Part of a small language model's weights.
Size: 15 layers, width 128, 3 heads of 64, MLP 512 GELU, vocabulary 4096, 4.62M parameters.
Training: a variant of SOAP for these matrices, 87M tokens, 2644 steps.
Each number is 128 + 32 x the weight over the matrix's rms, rounded and kept within 0 to 255. Layers, rows and columns count from 0. Numbers have three digits each.

# layer 8 attention output (transposed), 192x128, rms 0.128, rows 53-63, columns 0-127
096138168157127151105144104166105143136148070150113104121139100132112069118140098133124100137115126101127180130081148126133130096108085111146124136143133117116097118123093159131123143131123099112107110124100154084108107126154114124179171126169121116133082102149095079165136144146100069142135134112136185088159112091138139124119111139106152091133113136121153130119134150139122179129120
111145134126171124155141115200108148182134094163137137089130147166156099087114155124130125146114128165116148152157121126128129096087118120135166119148142136155117126158090149147126116157132079063088129138181145089127156141156121177130080104172139154091090129162130105139132140132152088134111148117136170136144064091107112127129080154120188146168172094143152142130123174116144115087127
136212178138139130076125102166162081149128113112108125142087140149131072166157157150130115159116161139124164105159136150142118119175129141167122109133079132129129161126170074120119125130169081143125145141155114076128112128153132143146119164173106127169137164121125122175138131122098049101163095148134136146145124099120123162132147131135158106160136128111101136145132132103097140114156
112134106150127115143126109143124132104141115098134115127138132142134172147123137171064118104172135110129092121075136094114076136137180134103124148124142153125129095121132118177139115121129199137150089135093118108146134131132112165079117122149136182179114132117120104113175132134160195154151130107115132137068119178148101161153110109123097110115077118181130137165164127161121138127141
174175188102161117149133159185091130151085107101128119162090113108162117142130119156082147104054116180104144105100107114146116102134165095089116147088177145133140148135136166105138127136122093110161130132160087124161126144163086162088169134155136159107078101105161100160150095141122165175094107141121162142108135073141119128107163135119125099160136090088113164148138129153147121078182
104099146142111126132071148147106141107128148134104171127116165124127176091155136118164148153139118116149087130149123171121126102119116115122103096159122132133098136156083133120123130104133141106121183131107133138071086085128145124157151129128133092113130139114154129096085117111113178114122146120126124147218115127125156107147132105118123134101127140103138088120146073117115146141124
088078150137104150123145140092123124123178129116098133118094139112083154135182133193180131133159100072117165079133141106056153112121090093135088103189088124185146115112103103134115152163102149100102152181035117160149088106131132091114137159167127078155137110111116097143131134125102143108115130135091084159161136134145104084127112139119118118085096132108095082113151096162123166144147
113125126168124123138102107140126181115172130116115084120168154118189179154078115139114148105143149109079096121095123125152114168137113134131103147107176129172142125135082134086157126188147122131131123093127130168115095121174127144114100074144106162119113103102133135149154103115133150117155142107093145110149151136205148102149158086131110133146122056151129148117104139133179041087197
135150147181109148129132133145124149118129118124196105158069108139134090163163123139098069124137097075145108132123178114161155134125120120110124170153104123156138120093123164166117164165134161103159115133121133131174110109180072149073171085094137145111138131144154104110113126148108154082116116136121184124172096112157116128137133120136142166150103070120101114059133145110126096085149
143132140150153132108116147104139151131119099116159123139125117150135092083108122120139106092141100136126145134144160120099148159132086152131144153170113104147186079102097124148169148148097180117138139122117116117178082185124076110113138116144133164049133093133155136173101148128137077121078125104129136157148102140138143111166142146135145137128126140128104145095100127130112166162142
155134065103091108153146095123133117114117139108120161133163152116080117097151162123124114171137172165162091141101120153120157122078120140123138125112123148107105127140130070167144122091100143131101080120115133109084126117120099140142142151123137128160134112126113131075135109153104149116102138117145139127120118132113112163125125167142148131129159143113163102153149119161119166118050
# layer 8 attention value, 192x128, rms 0.0984, rows 54-63, columns 0-127
146113124155106169067110109108143123107145105144097147147141086091109149151143128135137112164176106113153122135095117124092092126192141138144085143098125162127175098141135120090134131135109179157162159141089116167123143134133155103137170130093182148158170172146126102135122084093081177108110115108068139104132152165111154101136095156094022117112093142147139129071113134179099139145124
111053134154112124126160133125126163115123141133142162106153127102141153096097143172145162123169092161103120200141120160109114137079093131129105142128130140118149161111123133174137149156111153137154053180105163148174160109136165092099132089164138116130134109116122111133161110144103154137123137104116077114066155159154136070153077092166096140096149166125160123093080162138159134121127
112123156102135141113140197151089138142161127143135133093089126143124122101104155116188105152056119117142179110141118110167144131107102172104148118137069130079142162109143107124119097147122110134118182077148157175117111129100118101146113149144071104117137131124126164161089103116142107131099113175122155104214164077163123130109179178139184148119121132144151141094159106139116149114126
104082081151093106103146123107163133137151140113093121143147144103131141140079119155120119116119090092114127128171113103114130172162020143120145151159142114073122141186129118127191105169123176163102136148120126137141145116103111068137070125118144130134147117115120148138113118170098103136165175134140168102173146139095144093150171119137105118105120205135135112063120120179118139133062
127131117126126141110139068099160097136121094154146146127157106131132111178107108117119135098141167156132135144082146170118116120122154104165146116105127077163190145085148137122113118134149128122137072154170135155121176138111141149111151139130117147116082147141125122127138129142140153117091160090110118083078101126103080142105100138123127151169126183122117106143122137109143077147135
161134136121147160182126106164109123112055146170171112129129131121140081176068138077112155136099167164093131132115111157155138175161169126142122078077130117105106138121129129111115136075106122094173125177170112082121144130106135147091125114111069108116142181053125122144160073138144123127134099079153104110138132118078143162110134172128182171154162140132152131158088120086164065142107
134093131142157161106122139097111134102133139181086153135085114135084128139120162112110154150128075125172160128135126105144114131131112135041143161111122144132100128137160085123146131096132121163114148131155091124130155139092131116153102197104160136141124111168137117138076177146146135156112104157082116132110127099155122160139113181090162154111167198106155104154185147153101171171072
141113126068128159122146110128099134149156149146109075161172109139066149106073102143165133124125113121125187119142119133178093133165149162127142073137137090105136164149137135123133125093136144170067116107123135151151170087142196155122085174162093089123100103118140134084154135124152103117156124129129135095110129110143208116137147131073104129112123200107149160147164134161142128165101
122120143138117168148114099120133150149131112145120139141105126159170184122092115153088105146112106121139144095151138083120136081113181078084103148098161140082073132119153130132105127098122099115127139156160098124111183117160168155106089179120117125133150148111135126109158130123126116152123105121160118086094123138133149147128155096097181187129138137182124138151120148133134067125087
094137159115142117102118152168124124134175125127164131116152099124150112106140159158121102105090134096103120141097128160143121139181188158168113141180103111129147112095135201129090101138101115092123166107140143144156116122145082139139135142136120112113130152136106123116126132147144145107130121137130122123130110134096143118126118079120122089150089067171154159107132085115131117102205
# layer 8 attention query, 192x128, rms 0.0967, rows 64-78, columns 0-127
095130128143095137117180105090178148151106084171106148114136071091135060075138127148091078131100158211176133122133117115119124102085120080090150123124123065144186124077153137099128099075103167089120122148065072129160134045120152145116145177106121167206140209154088130111150118135160123067186123151151127138160123125188073091161200167148135114119104122142078098151060124133063065147095
112101151150089121086088079172109104119140148180130114104129119149067105135094106118192186164108080135159157128092161112145043116149101052111195125111132130075135130165160133149144085144109131142186139126177193099095123152165169077167163097155160115135117085092159155131185045126116138122126119124139103089143154109113121115141114171056168091081108190148059116136139086134165134085102
125148110188140100127061170076110155106098066162118176092111207212118130166200139157168086123113150099141123138109158088188124110160141168115167172146113097122143169143058099150192096068065192081126126138131118096129155208121101183045129169144117158169107135105121092115116143142113124082111149140060039135129082142089142146137087083174107170132149185116158107131064135204160098169150
109095065149123175128138112239113120157125167130157161108115155140165101086089161099092123161148133134205136138205126163062127149167190143102094067068115144126130093118129180149083163166098092126131056162114136116161166155109149138108119100102134125093171153085083166170099091153104153134156160143170116152107110088167138117090140142118112102209158132139158112079143103079082193173106
087098166115140125128143204152114154148068121112041143129134148100125162184186153078087126134148110108196062139049181145091082182120192105136125127177123143222130095142091171124184071142120127084137168078199100125063141183147117000176082174117091109190136101114132122085169087078118079142166150131087060155162102152144201146168157129125069177143134072158123099149066158161097140142200
126125116103092191111044114153124166145125201120114144083136143122165127140118162125101105137134117084125100122135114137110150111107209118149103107124127099106156118103161188070103155154093098088138138141135153104118124096126173101159109069135140118161161160118101121125103100094155140133202147120139156135164174116159146109111173131089158142095118185157102120092117173125108133113090
110125164099191140111169147094132136098096228152084117135071175167147151082061093109115122153164098113187113142125118120077077151102093125124097132182157148161123128144190124190094107111192140132112072103125157180142136093066144151170143173060100160112136127141131090136167069069192146184152161147129116161196146080138116100054065099107086154142160130073092105039167139104123094169160
126104108105192155014108152129095085170088140130107128146127098145110172099187126130088151120127059089149086161118145188122124075136134107101167101196153142108119083161165134196085144109046167102156131184229208178107155136135114155089116115145140100137089091112141140136116094046153123130112134114099062143171147073130112133115116122140141162122130140118075138073094162124180126115126
160138071121145124164125135196130132162162063145135134061163058121120066163158129181131176133108227114155209133142149147115075062162123150076206140090048159137122059085155184119172145168130086139130112145154162139070137121122120092130181141096183157163130078109099131127122173144068141130124115147145130141106130115180124170107128146142100116152188096136157076088124117129198128123130
152155130145160160098074152099101113086138109080141134124077176197105149116165127107043093081206154113120113205096085152228178135069138174078139083114082104094148184100105082162074182100099122157123122162134173146123127195088107162078134135118126119037072106087128156114123156074056102126136132133187175075156166177130079109161128131105110103140125095149134175149067166119080155128124
097146126122177123131140075099085071122123147158084080118056117156086130134140132134134120133132169208195148107125072139122154136093103149165129108116132095181160144200113164099123101060154132130194140107072156110172152098130111199140127100145105075118099080133109113109159130106145147128119069122131131114171168154069142154197162186127132062126145136134106097164154053113057141098096
121136127075129106130126145058186117175122111142082100170139096126085186133115192060095125120088161120079185143150028152106194076104075084168108100089250185180112099140199145174093183116117132100135173124109105162168115087116097187091132140158111117037082151081089127160122188123072089137171158200122149210134106150200136188179150126131102143056066099076137152090176183107133111102126
134144184155171146093163099180124066114120132133114115120082052071163107115081169203102128113156111146135117170158130098091128127075131112139145103112103108171134136119152122134136138087159159128118119103120183165127115079095062093066144103117149100196123110110118129097093178107131078167151099062161159111144140101146101130123149127148178077111151070181138157170167121130084125098117
139169119152144180140046131132056145114096151143151081115099142165176191184224110087106130097155201106091118159084125169131180101087129188132119138157143161130116146177147114153126101123104110096142144128144159136095106107086099174113151098125064108158142135155142123106124185121108136129121159080149108138145101110084137069111145116177098128131101151118154103104124174118094149170110
127140051152122114042128094160094152141102117160127129060056103119143187121102116191165080100190078153111113163138153100091188147115121110165135127143126176171131079174115184107116143062101167122178068051102128035183188088193101108102099091220145083140122153146159064171057130153117184191115118103125138108132050133098164178143136130130177127053180156120133147179178148148136131186074
# layer 8 attention key, 192x128, rms 0.0933, rows 64-78, columns 0-127
092124171111146149152171132118121126156118106149123106146084164118143093175103177151088076122100175154166231086168091104133127114143139093102181153171178132147135140140159155101132124140094117138065090151154095091141171171131120117124169181143091186207203180119125098129120123131129109079137101130103148131110101130089110086124096108112095127110113119084080054145158117099049151098100
141140164067165121126124124135111128142148139110127165142087157114129161086169117104142138143128152081158092104103181159141102128136098175121170088118128143156155184104133161120102102116069060124103205117129065111092109152167143159152132139152151172133098091112169121093145088160111097131123082113184173154110201068108096148097177173092125107094085147160093131101086101150171082095140
147138104131169126230063067118146065082140089178186102162170167215098118040180144136098084080124120073112100194128098128138094094078144137109171179157129147121132108171091122150181141127092233079149134169102076069116162119133150092105113139159159132086109141159155083151110196156151139102090086144104077150157136112107109139094045183123119139173146112136164162086098083178129192139136
091154164142114159121159184138129116176103141122130160083066142127115066121090157127184132172157085145186117153172134122085062116153142101148061071121108083099067095118122114113114138111083146141115153096112179137113123086140123148082149128104149143139158188155139153122090087126100151119212202176166135082109046197178113114161177029108111129151153114131183115108149123098157122159123
105090140021114138198102150126165149114073117133136103148155178136180151112151139140121142040128095090146129143092123130116111118106161129136132134126133176076239179102110161074184069088138122118106145156163078139081154174110157065131118148210208124187201133101101080110144125126166159151165140080071060104141141125166098096195139092159129063142113123103018181152092124153084169189134
092114154116130180125120141125121135150091161124119204127136151136177165162132139100070114130154127106100131060125128111133128117144117124140090089178140118173158134146119165142147125102096090113147127122084107208151140112104138120152125091149118139103195135083168125095114111094128155133160160097167129117111166142153087108095158131111132085117168101116152126126176116141118103125115
134092154146097162158123165136066229169174194131078076089098107141149165082079150171204131091169104098162129140124142114045166126138151123096157079217193125133091118157102142157084069148108152144131129143152173090059177120113133179090119099045104094157170213116069125181149088161119206099172152152142143141117167143156167113165123055103051124074128216118082140098125084064106063211162
179118101095190125072079151135126140109098173110107131105132091174123114015190204138085135103137138067178094174072104089121069108175156144132147094153179155114134141159123143137110094105061141169156113082173161129062158120138078159105137161129134121113129130124138109122161110142132205151104123135176083147091106122143113145142118170156100083109138135113095124054103147165120126186144
112161137057150097170112130136151143172202129130183114091141092167099084130163109164165106112107115178140084156130140099165173119192052154156000129020076107119087143078138157106137210148125086109083159100134122141104156108125101148097182219140152176189111118124102123089091109139092162146144115180140133136110105114196097120054203110115106138166163137186139108127137100140171118150066
148197192204118159130068060098139114106063179087119116161127063169162054096113096099039091123158123092120085134105114135127165138111167128101114125133092112110133031107136161193131167082101190145149107155144204129137112148132150160097086121173133170018146087156155166116168185111101111191091118064134137103077147173073142156126122142176105178120135137134228092091097164099106177123096
109171155102200152077141142102162154116177167142064169122028154164105127147119155122099087155081132115132184101178173180120155130043108077099195133115164164162126057177110225112137106109179123182146114099128140121110110150168102159154060096138103075122064104082152144029127123188096108098120069122134151083115200107099076130133180157131101106118084142144144083148130134123053137130108
103109048128135110060138124134175188124137171091094124137204069100102073175156134132074163144043167083101195097072087092129194143068130091167082103157186204160173154174154169117134146093162056109103096090164160145098141054117064209191067165109059117038137168155111153163116164126111110115213191187098045141132085140101146144183116207154123205196140099168146081125143160124015112104110
123155193149177109075087152132174164074121135135105074099092094084148088103063109164149101118177123158120164107142145135131131134145140104138120121124154127110143120111150073151115148119153129185150091111155155117142091138083091141102214137112128097245041126097091170099142098166131140136163137085180180072113084129171163129144171091153116110115079121116105077140125146115058130138107
162112130118104133117039160124052161100113131121169133098146095199137141121129123099059098122142120073126104166109076137122126085129165128138152157106150135136077122161125125172122162130094161140202091201140150116142155106114077125105160069089142129117162118154145124072132193137106144156083151128104051098141130165089119107099161172112083139157152089158176174124147160157114144145102
092150134178186135069145143161126117125140067216121055056068119119107169093103102064129097094184099110131148140102104114103050133063184110177148134159105185127083123154106099102127172094141143180142090099126170082136127078118164152062169094146112060195076151076092103100103140195138150154168126117136123119171060143081149142144154144119164103125171154129179175150145173183128135080194